From a checkpoint of a small transformer trained on Wikipedia: LayerNorm after each residual sum.
Each number is 500 + 25 x the weight over its row's rms, rounded and kept within 0 to 999. Layers, rows and columns count from 0. Numbers have three digits each. The size before them is the row's rms in percent of the matrix's.

# layer 6 attention value, 64x64, rms 0.128, rows 36-63, columns 0-63
091:521506509512483484515503518441463516477516517461559515495450517508493519465536509486504506497486512539513505455466480474511500498566514483440505513503498540483523486512522503490501483473522530
106:517505475514520486467523478511540484494484464457488501515473554494554479497518493500543522486511512465479472499510521509474525503527512497445483499451507542494475505505515456477496536515478544
091:542492531487492463489499505468517542496485515502496524496514484519482500490531488467517507454510445476492513508508517454517467492484553499469449484541481528497500512494453555528515510528485520
112:498516464521513473457531490537513490476486468466494464470483509482438518521504517516494465464485507485479495538526516482539523505478533516470511484525471487508522483494563503461522505534510484
114:458498485484455507475483533483437515524560499532524501473520503503530500497537460484518485510523522525516506499524456526479519506530466513458493437499513508476494533493513511510495469508497512
101:514489542502486479512483509515493498505468518458499495502488472476552496498535527473496535485532504510520481527464495527489471514508490426494526518526483533527468547459540489489514462484480473
123:525495476474476484521487465492515501440481516461466505505503513490513502506499418521481528455517488509519486537525514476518500503525525468492504493487461540540530556531503505496516515505498518
156:499543483467471508521515524545513519504524502546478505451497543510469498493537458482486521502524516494467467497516477491514505498516490548501541522462471467497466452491488501484534499482530528
127:468499505461505527473455516474451508524516493537516511510487500544494530500519505485555471541521521512472502507483560503500509482474508480549505484517483436501517498489516465512478478475492481
138:510543445477470508520508506523512530506525523512490483479470511500463511505473468550481547474483493495477475491506443505546493523489503526505506509459496479495465471508505491453514541510528536
084:520504495485517481505506507531508496477478489498512513482516475536493461500488528517489519499486466469555508466474538544487491501503508510479486427494545493487518552538521480510493506539464450
111:492502508497496482476503516517484484541443475519471471510547530476471519519466463535503529498519543461480465489493472482508507530512508500494500528517469480515501512484486499454535503525571521
111:480532522505493541545504510501516465504507474486511523461512485511474511499501533483462502536500486487517481504480529536512470532507491522476491496534457458576493462525483486450498472487486528
111:527517519539538530483499519489479503497471494477499512545518536522471484504473493515549479517484481490518481481477512479523532468563529434499497490498506492515491462548507516486530467474479492
136:469545475492466475522486529514519525495465481512471465461488550499454542501518520558486513528498510527498480509501482487544506532515498538511502514474459487514471489487470500468527514489530516
115:463528499533495504451517498486479517476474509465450530533506496485497506500477475476525469485501505455474543511509513545475497501516515479557456514517539533488490527512514526534518507516474529
103:552529528518519518494510478476545484477504550492533511519497508518497477486514443469493527469475472490476504491530533513492499516512495453499489459488475527492435518464540529487504496482504488
142:503526519472474474527504505477499484534522481494493498542503528531448547477507481559486477494476494552486467505483500519520497462495486486457524531462500472516475486493464506490492519492550526
129:465457485489463494521485513464507503549518522512498511461485532504497529513534513575530489537479523516489478530516457475501470457486513493512524496465501477503461537513463514487508508487514490
107:499502447498530478492503506447499537467520491457492515518533519475502445557483490520510535477500451517524525509492482523484509490488497501469536496515471493503489509490540492539477517535473537
109:528492515557492483534548482532508515444439488483457493501501500506509479509510498477494516492497526465484516508513515513479500521493488504482486481521456488547522523503558482519491553509472473
095:510544524542540454489538493469503473497509490532461501461537496501530481533509459477524504505483490493486488525510471500523504538480527502510513487475479553515444489501483525471492461514513473
133:449527495479474498520492530484492483510541513500465435505496502493504514473550494528500524487529496522515487525509480494518464505504512461464540536442524501489470476512497509456534522514512531
134:450500521474484522537509542448520485534514512499539495513485496503478514452519468549500530446474516513504494490498524461533482440522489477490540504487524500526479512520504498511486480508523514
121:502511482502458521525511512486531523476503452487493510487516491530475523493488465514485526488535539531516455499524463529509518538517519501491514542441488521491471531444472523463483494482519483
120:463487503502552506517486486494480445554495456534512527513451453493494513481495509494548508511488457525513501473484514520504487470506465511508503478528526462537510524531498511532507505537475485
106:519492542480510486497539494526520469437498527527523475510499500435492487490515476498508494482515447484503504478499479530487519536539502483525508492552495512474490535550498478484505500452479481
113:545480484501484496484538462470530538500499487459501484471503516496480538511519493468471496490516496465536489492501460515511556532488510438515501534506548543517471495489516466462502500509493502
# layer 6 attention output (transposed), 64x64, rms 0.0983, rows 36-63, columns 0-63
094:450514509518509541483469507495522465539560464490515531521534516483493498516468507510504521494440482491526499530492516552465466498460507510529490501511477479513522501505467481479503491510504449
097:501536511480526507546492514510481483516486523499484525474499506485442463484473528519469467473463492506526533498496482524529488560476489546490517514532490500484512524495451505494506438528518491
090:452486446499506521507506491510511494477507463505500499521470497478529490511474489535429502541505516489528495489489489515511520539538467465543517515512524455482516561501548491496496477492500493
111:522519492524499490544512502513496499510488486506453475499515521515498484484479477519489558485488497539510513446516494491488544513543461535504479546476502482527453494513434495494500506464477537
119:485487547468499555513464497464516491502523511531508507522472466531520499480485503525517508536495481504464472478471490484523476429474535482535531526461496506529511487529517474527485524511496483
104:483557491511503509483493520426528510524541508520506539497533482542490486499470458531466457528463486501502519472475478527505497462496496504492500514534539499474518487505496507497527447501504509
126:475539506513533483510514492477517507519498472508524511502522517501464521502452562520492497553468506505504473446485471517534470560504499472457486519525513465507520497507489511484494470477493458
154:501475470461466485508499536500517522536491490500477477498488508522519547483525499548496498501534516503477489513501441493522485477485543512542499512433488487500471495488486522454477516533551515
123:518434519519504513495517467507494531486487504497517475480493448503565487449508499491512487516502479496513501499520484504488487406500501518501498462503537506519499508536500538542508516521500480
123:461511496497475497519492508517507489531494492501512467466514567502481547492537496509520476486498520548510472494536501475505502531498515513461534527435467485506490486484447520471475490489541518
081:482514501510537524502505440487493478456524511505498517520485484469548532502473502449520495504541530501457489492516530465496487527483511457500506535507483524457511528469473528538521474508469513
109:492518470500508490544544488535523518487528500500483496475460528514444517496517539484521477482463489553514495519503487454521525502537503493483474485470479502526507466539515476470478529494457522
117:487507483511452481482514505510464559512553543529492471495522510500541489483498471513532467479511478537486485498514465481530513493495451528521506522460520507451486526489523475499497525527496468
118:491504498499543461506517445538519466498508514493502527485477490461504516503520521473525503510472525494526521522511523533453480504455495544499455475531511489498536539499470454487467539501482494
126:494475506483436516507503495486520507522515504470467493502518522512473518463551491543516518478497503537495473496507496435517494473505498498495513536460529465513501511513489493438500550510536534
113:576488489536527481535516493500534494498477532540529467470504464496500437499493514497509507502513507488520462498514523494481534525470498501436504490531459482520521493502494463500477528492484493
096:473515482501533435514458503512495503497504483489492494525501503445485477546465511525471454535517503464538484503493463542478479536496515535473500529521516504501541531506478482477536500498517506
136:454477490482492543505485509512455497514520487502533513474491525466473505501529519471546511504466485528543515512492524467500465500499483540531526463478533495504508502561485488433504504484509499
116:514511537467516534501490517517474487500493496459527491546488480526469524496497481479498472512508469541529466483507512520540506473522489536484499464494540463514483453529497498467476517457553521
100:502555537534479534497472472528496442523523508504536512467486508498517503434508505513475481506485553470480499474506474510516516545512493467488493534496527526520509508498464495493511469466476491
098:512556459492518492466509509505519521474520498493492507467521486507494494497456496524481484491501483515472483489499528481507533524513499466463467537566496532528521524504447518478531466520445497
094:477547458462502509516473547500521540484516504532509516515489524505503538485503510529472515479541530441504476484510472555502524477501475512464515526487483451479481470497482477477501487510487520
124:500496505481490512530461498514512512536519487478560542485491536510473521521488511547507504514459508530521491479466485493524469497480477534490554475473509492500501513500470491470474475448554477
142:511486528507530520503471464499439491540540483480523495538489512515501521535483526486531490530466494538558486500507495514475490523509498533501494482479498506474504457515468508491476436470513469
120:467525489438540476484507513510511483537494503506499498489490555504470541494507535506494498549489513490465468479488475443526472487524515499506502479532465485503486466524501524479538496509556498
120:536494510498475516480504480498457539460491514511514502510512515494557465498531544461536469495489507480495516497513524477484507474495488497531488498493540493458550475486510483569452488474497508
100:483540440553499488514462464495517516516484517462466543483481500517510461511490515496482486515515511490499502513503509516487478539434510520461477522470515495498527480464539514514527494529510536
118:463554500528507472518481535520505422515515499536502532492482511481471469516461518528504514517488522545474516525480521472494469518514510522457492469513466482479531476536491493513487488484493502
# layer 6 MLP up, 256x64, rms 0.145, rows 0-21, columns 0-63
085:463546469529492527492504507491450476471450540486523456493452537475506495509515485450481516487505532495488479523507531518453520535493508525493498487502477498525530501530520485483506539494524524
094:502472443498497528451526505517487522462476472517542478510508508474461516495521530524495479472520533498496529509500460488489487490490533525482491478535523515472495538523490489513450556539487513
084:466514476508470488484530484507516539456525486527501520531522507494470484524540453491492513508475482541475510482513489483492484480538546489528497494488447513510481486532522504565463518518492465
101:480517494447551512471480512515517504505505489502513478512516455516526527504476485545505485512495526472478493498496451525507508513513525459534506537482493494508461467470554552511464470534513509
125:559501499460512470490519491559481502474497488487489478488467496519495505480523501501512544468472462472486506539504531457478512492490489508517472467498565495514505478536506522504506556499496538
069:531506486509505548496473481501514486527505519486472489527490491495455462515474475477493523467519498505492497537489524472515461474494510474553514463477472571543471497518504477505508552478504521
134:526497516512472511480540507506476542517512518464476472533515516504543477461502493486527521478477460492521501504545488490454515504503461497518456528487480502489439503464511474511503540504537534
061:498474522508500520549489480536528498503531524477507513509532513499546522458482492489497462516451486482490490441471480510535501491513481460527517517509504546500457471528471485507529487499530460
107:518531544522564512474511498468506503463480537472506480514500492514464511496498451543504477486456495503494495525498512526473507523505545473494494496520511502528512530484522517439474513451528514
077:471467510467536535492474527494488498528492476514503537517512455484472498489515498520493504504517524521502517483486487519504497467519502522515548471493470493512478422546474506543446510521463486
065:490480519489538518506491494506478456492508496481513500541483520482464512530532551476536504520486482509533475512488513462493480505530502528505501421477511486513503481547528506480456546476532502
085:514512495507510527444496543524516502463494489502461505511510512509523492523511441492504471497469509510498475528485452532497501496504496464473492512487514501514491490496584523516464505450546527
163:474468476516504503509518495476509541456490477459521486529519523482459493481492536476535511523505526507503513502488527504463503482454496487495502495538520473544522489501501498433487551537478541
123:498486488513476525504459529525479492507477492505490522513507541473559534544477493477466464430499504472533502490489481524536497533471494501458516486463526510514509530508521507488505536520476471
119:512525526488514498522527458530477501482488509507507492479449481474471533465472517508509491502558473490511489554534492528472509522469514476498486471455518545529533497526513505470474463520509518
052:505481458535497493498495498534485513479480475437489477478529523489506494514519500517491492515477529508491456473522530479542466473493526529481475475528522499505555575531505503481518530520495501
084:541510509490458495472483461567490491509448502501540527494476495484536534515490514506492515530487447479487519531508459497523492505474475487513509467491474491494528514521526513492547470481533532
079:507466514532502500496508459537491519496474471489526543473487545494516521491470533463497475508539507501486491525531526481537455527488512524538508502488506492500552440508458510475494484501493540
082:514490512505485490486554508488504488492505503442491501486512520536491464484506474487532499523517503523532506492488540502469479446517528511464462452525485549552496513508485489445529532519499499
098:504503524488531496456494479499524501492517522479491484526465481524456555518461422510499490513511455487518479536515462526492526486526520471508541496479510519501475464504505521538502496521479524
102:443494486469542524509491510517516546504494491515502502505490550505516550511502498527503501524516502471449494467501485471448498473471543462512498482529475543479533484491534504465475486495470504
111:506500488491517505514492503543488535452507474582534505497527479501478534488482495501489502443511473480477458536480499509466498476505495497552487486483479500516508459514528484489491546528474524
# layer 6 MLP down (transposed), 256x64, rms 0.0599, rows 0-21, columns 0-63
099:503521552482444484495483516454481472540524510537505534502510439555488517495483511511457473524526510534502475496515521458501509484515479493477493512538517498511495484486502488527472480484532469
100:513493505483556515443492463546525508480488520469507500450471463507485532519526531534496488559455475490515506527505495491493487524522467508511483501520477479502481542512478533500480471481513489
095:509496477528513498522501462510520517509485476487542487482436469464476482458504520525499525526508524522501529496507528505471460521477478536522472491479529460479490559519493465529489504472535506
109:494478485536483507494512472517474499502526478519494505485486506500489483497510523484509507541489487512526522540507547431503461542481513551485510444540506501516484517550465485487516508472447492
116:461499479499513508501491531449507498514540532493523523509519530520503499486463504517461497505556514479533494460489486534552457503499469501488487499503501525480515515486509480442510534512457451
071:486496470511546472540524496518472509538496534484469568479511467464543477490504515489479535522535499555497497520495492516477497523484483491510477474478456496493520467506466486468507535482513499
122:481506475527518489512510542482513483501510541482520534479490478485469480554500495496456458515492501491495520533443478497485482510453541524540529448522491492499515495509444530504509524494503525
059:486502491456508487469476513521540516465509529489510537516471523488524511486529526472516498516469451499526489541495453504496479468511481471455512514554520486515461510505537515453482496524494531
104:508443453485473471507492507510490501522547472543524501486548485488500494483514550479495511477484534516462515477486486483514493465471499528497525534477508536467516479536486467549502505525473500
102:497441486487521476517468499483547472526555474496473496516479484524492486499482513520525496534470494488474515512478517466521529467560528513517482522520470456529503494541482495526474478497504474
071:472528532476497535526490517469473484475497494546485478514507487510517557524473510518502461544516501496537468458525483467481482502505476536476533455471525497535513508509502508497484516453514466
089:527488466490504500504514528481480469508488480559528491491498480503537493470508540464515501459570487544514515522444546474506507500491515526481522498450481490501478497512485506527524507468492516
164:491525546478508501538486521522507497523543534485447517479472484540527511496480489496482520451511477486500465509509495500479498479507538516489487521496508522504481533476516505519499465482525408
132:476510504525494520541471473462500520454534504541555503541494477482475467463486468510529569543475507481465459522499522479491525489517497496481504483495517499470493517510488507504483492482518529
111:533511493515471530495454537453510472498454474513484501483540455491495518541501472498522535502480482489497480492459535525551491506468488450475530511482497505488530512550509501503517491508528500
058:518547500474498544489473516508497509547525481528527482512525432496478519486498507556489493527471488487529484491478481471468510488509503505500471489514486511481521500474490505529521426468526465
081:557504533489488501502486496519517535458482460466479498534513467491510476486481470536501526510481478478493511516528449544505517499473470511522494529506493455538493525524520511447513544517492487
081:465489476523532480482535501474509476485457485491529522513539486486490487502497495500528539469553502503460501486550497540495466518489508501511489476515464481458519466499496517460523563525516486
088:469492512522500514545539510519477550471504500529448503484496487485520465464492517503533495498509531501500460518522488512501473551491548446512523456477501515504511487532482524491506461510460480
112:498491479536480512466526517507489493489505494466498516474508496479527533526574515519500457466545480509526492502471478491512542439482471484474534491474497514509498524478482515506546529494458498
103:483495523501478479472524462526489480486570537489506488489514470527509494507482520518480460520451470513514509461487501445529501490509486546484526522526505471538522537517500526469510497488483464
106:499477483494486504473508528471509469502519510495495478540513510482491477461540517450538480567518522494538504519517504522536487487546484483446493538511495454500505505531452502483511479487492474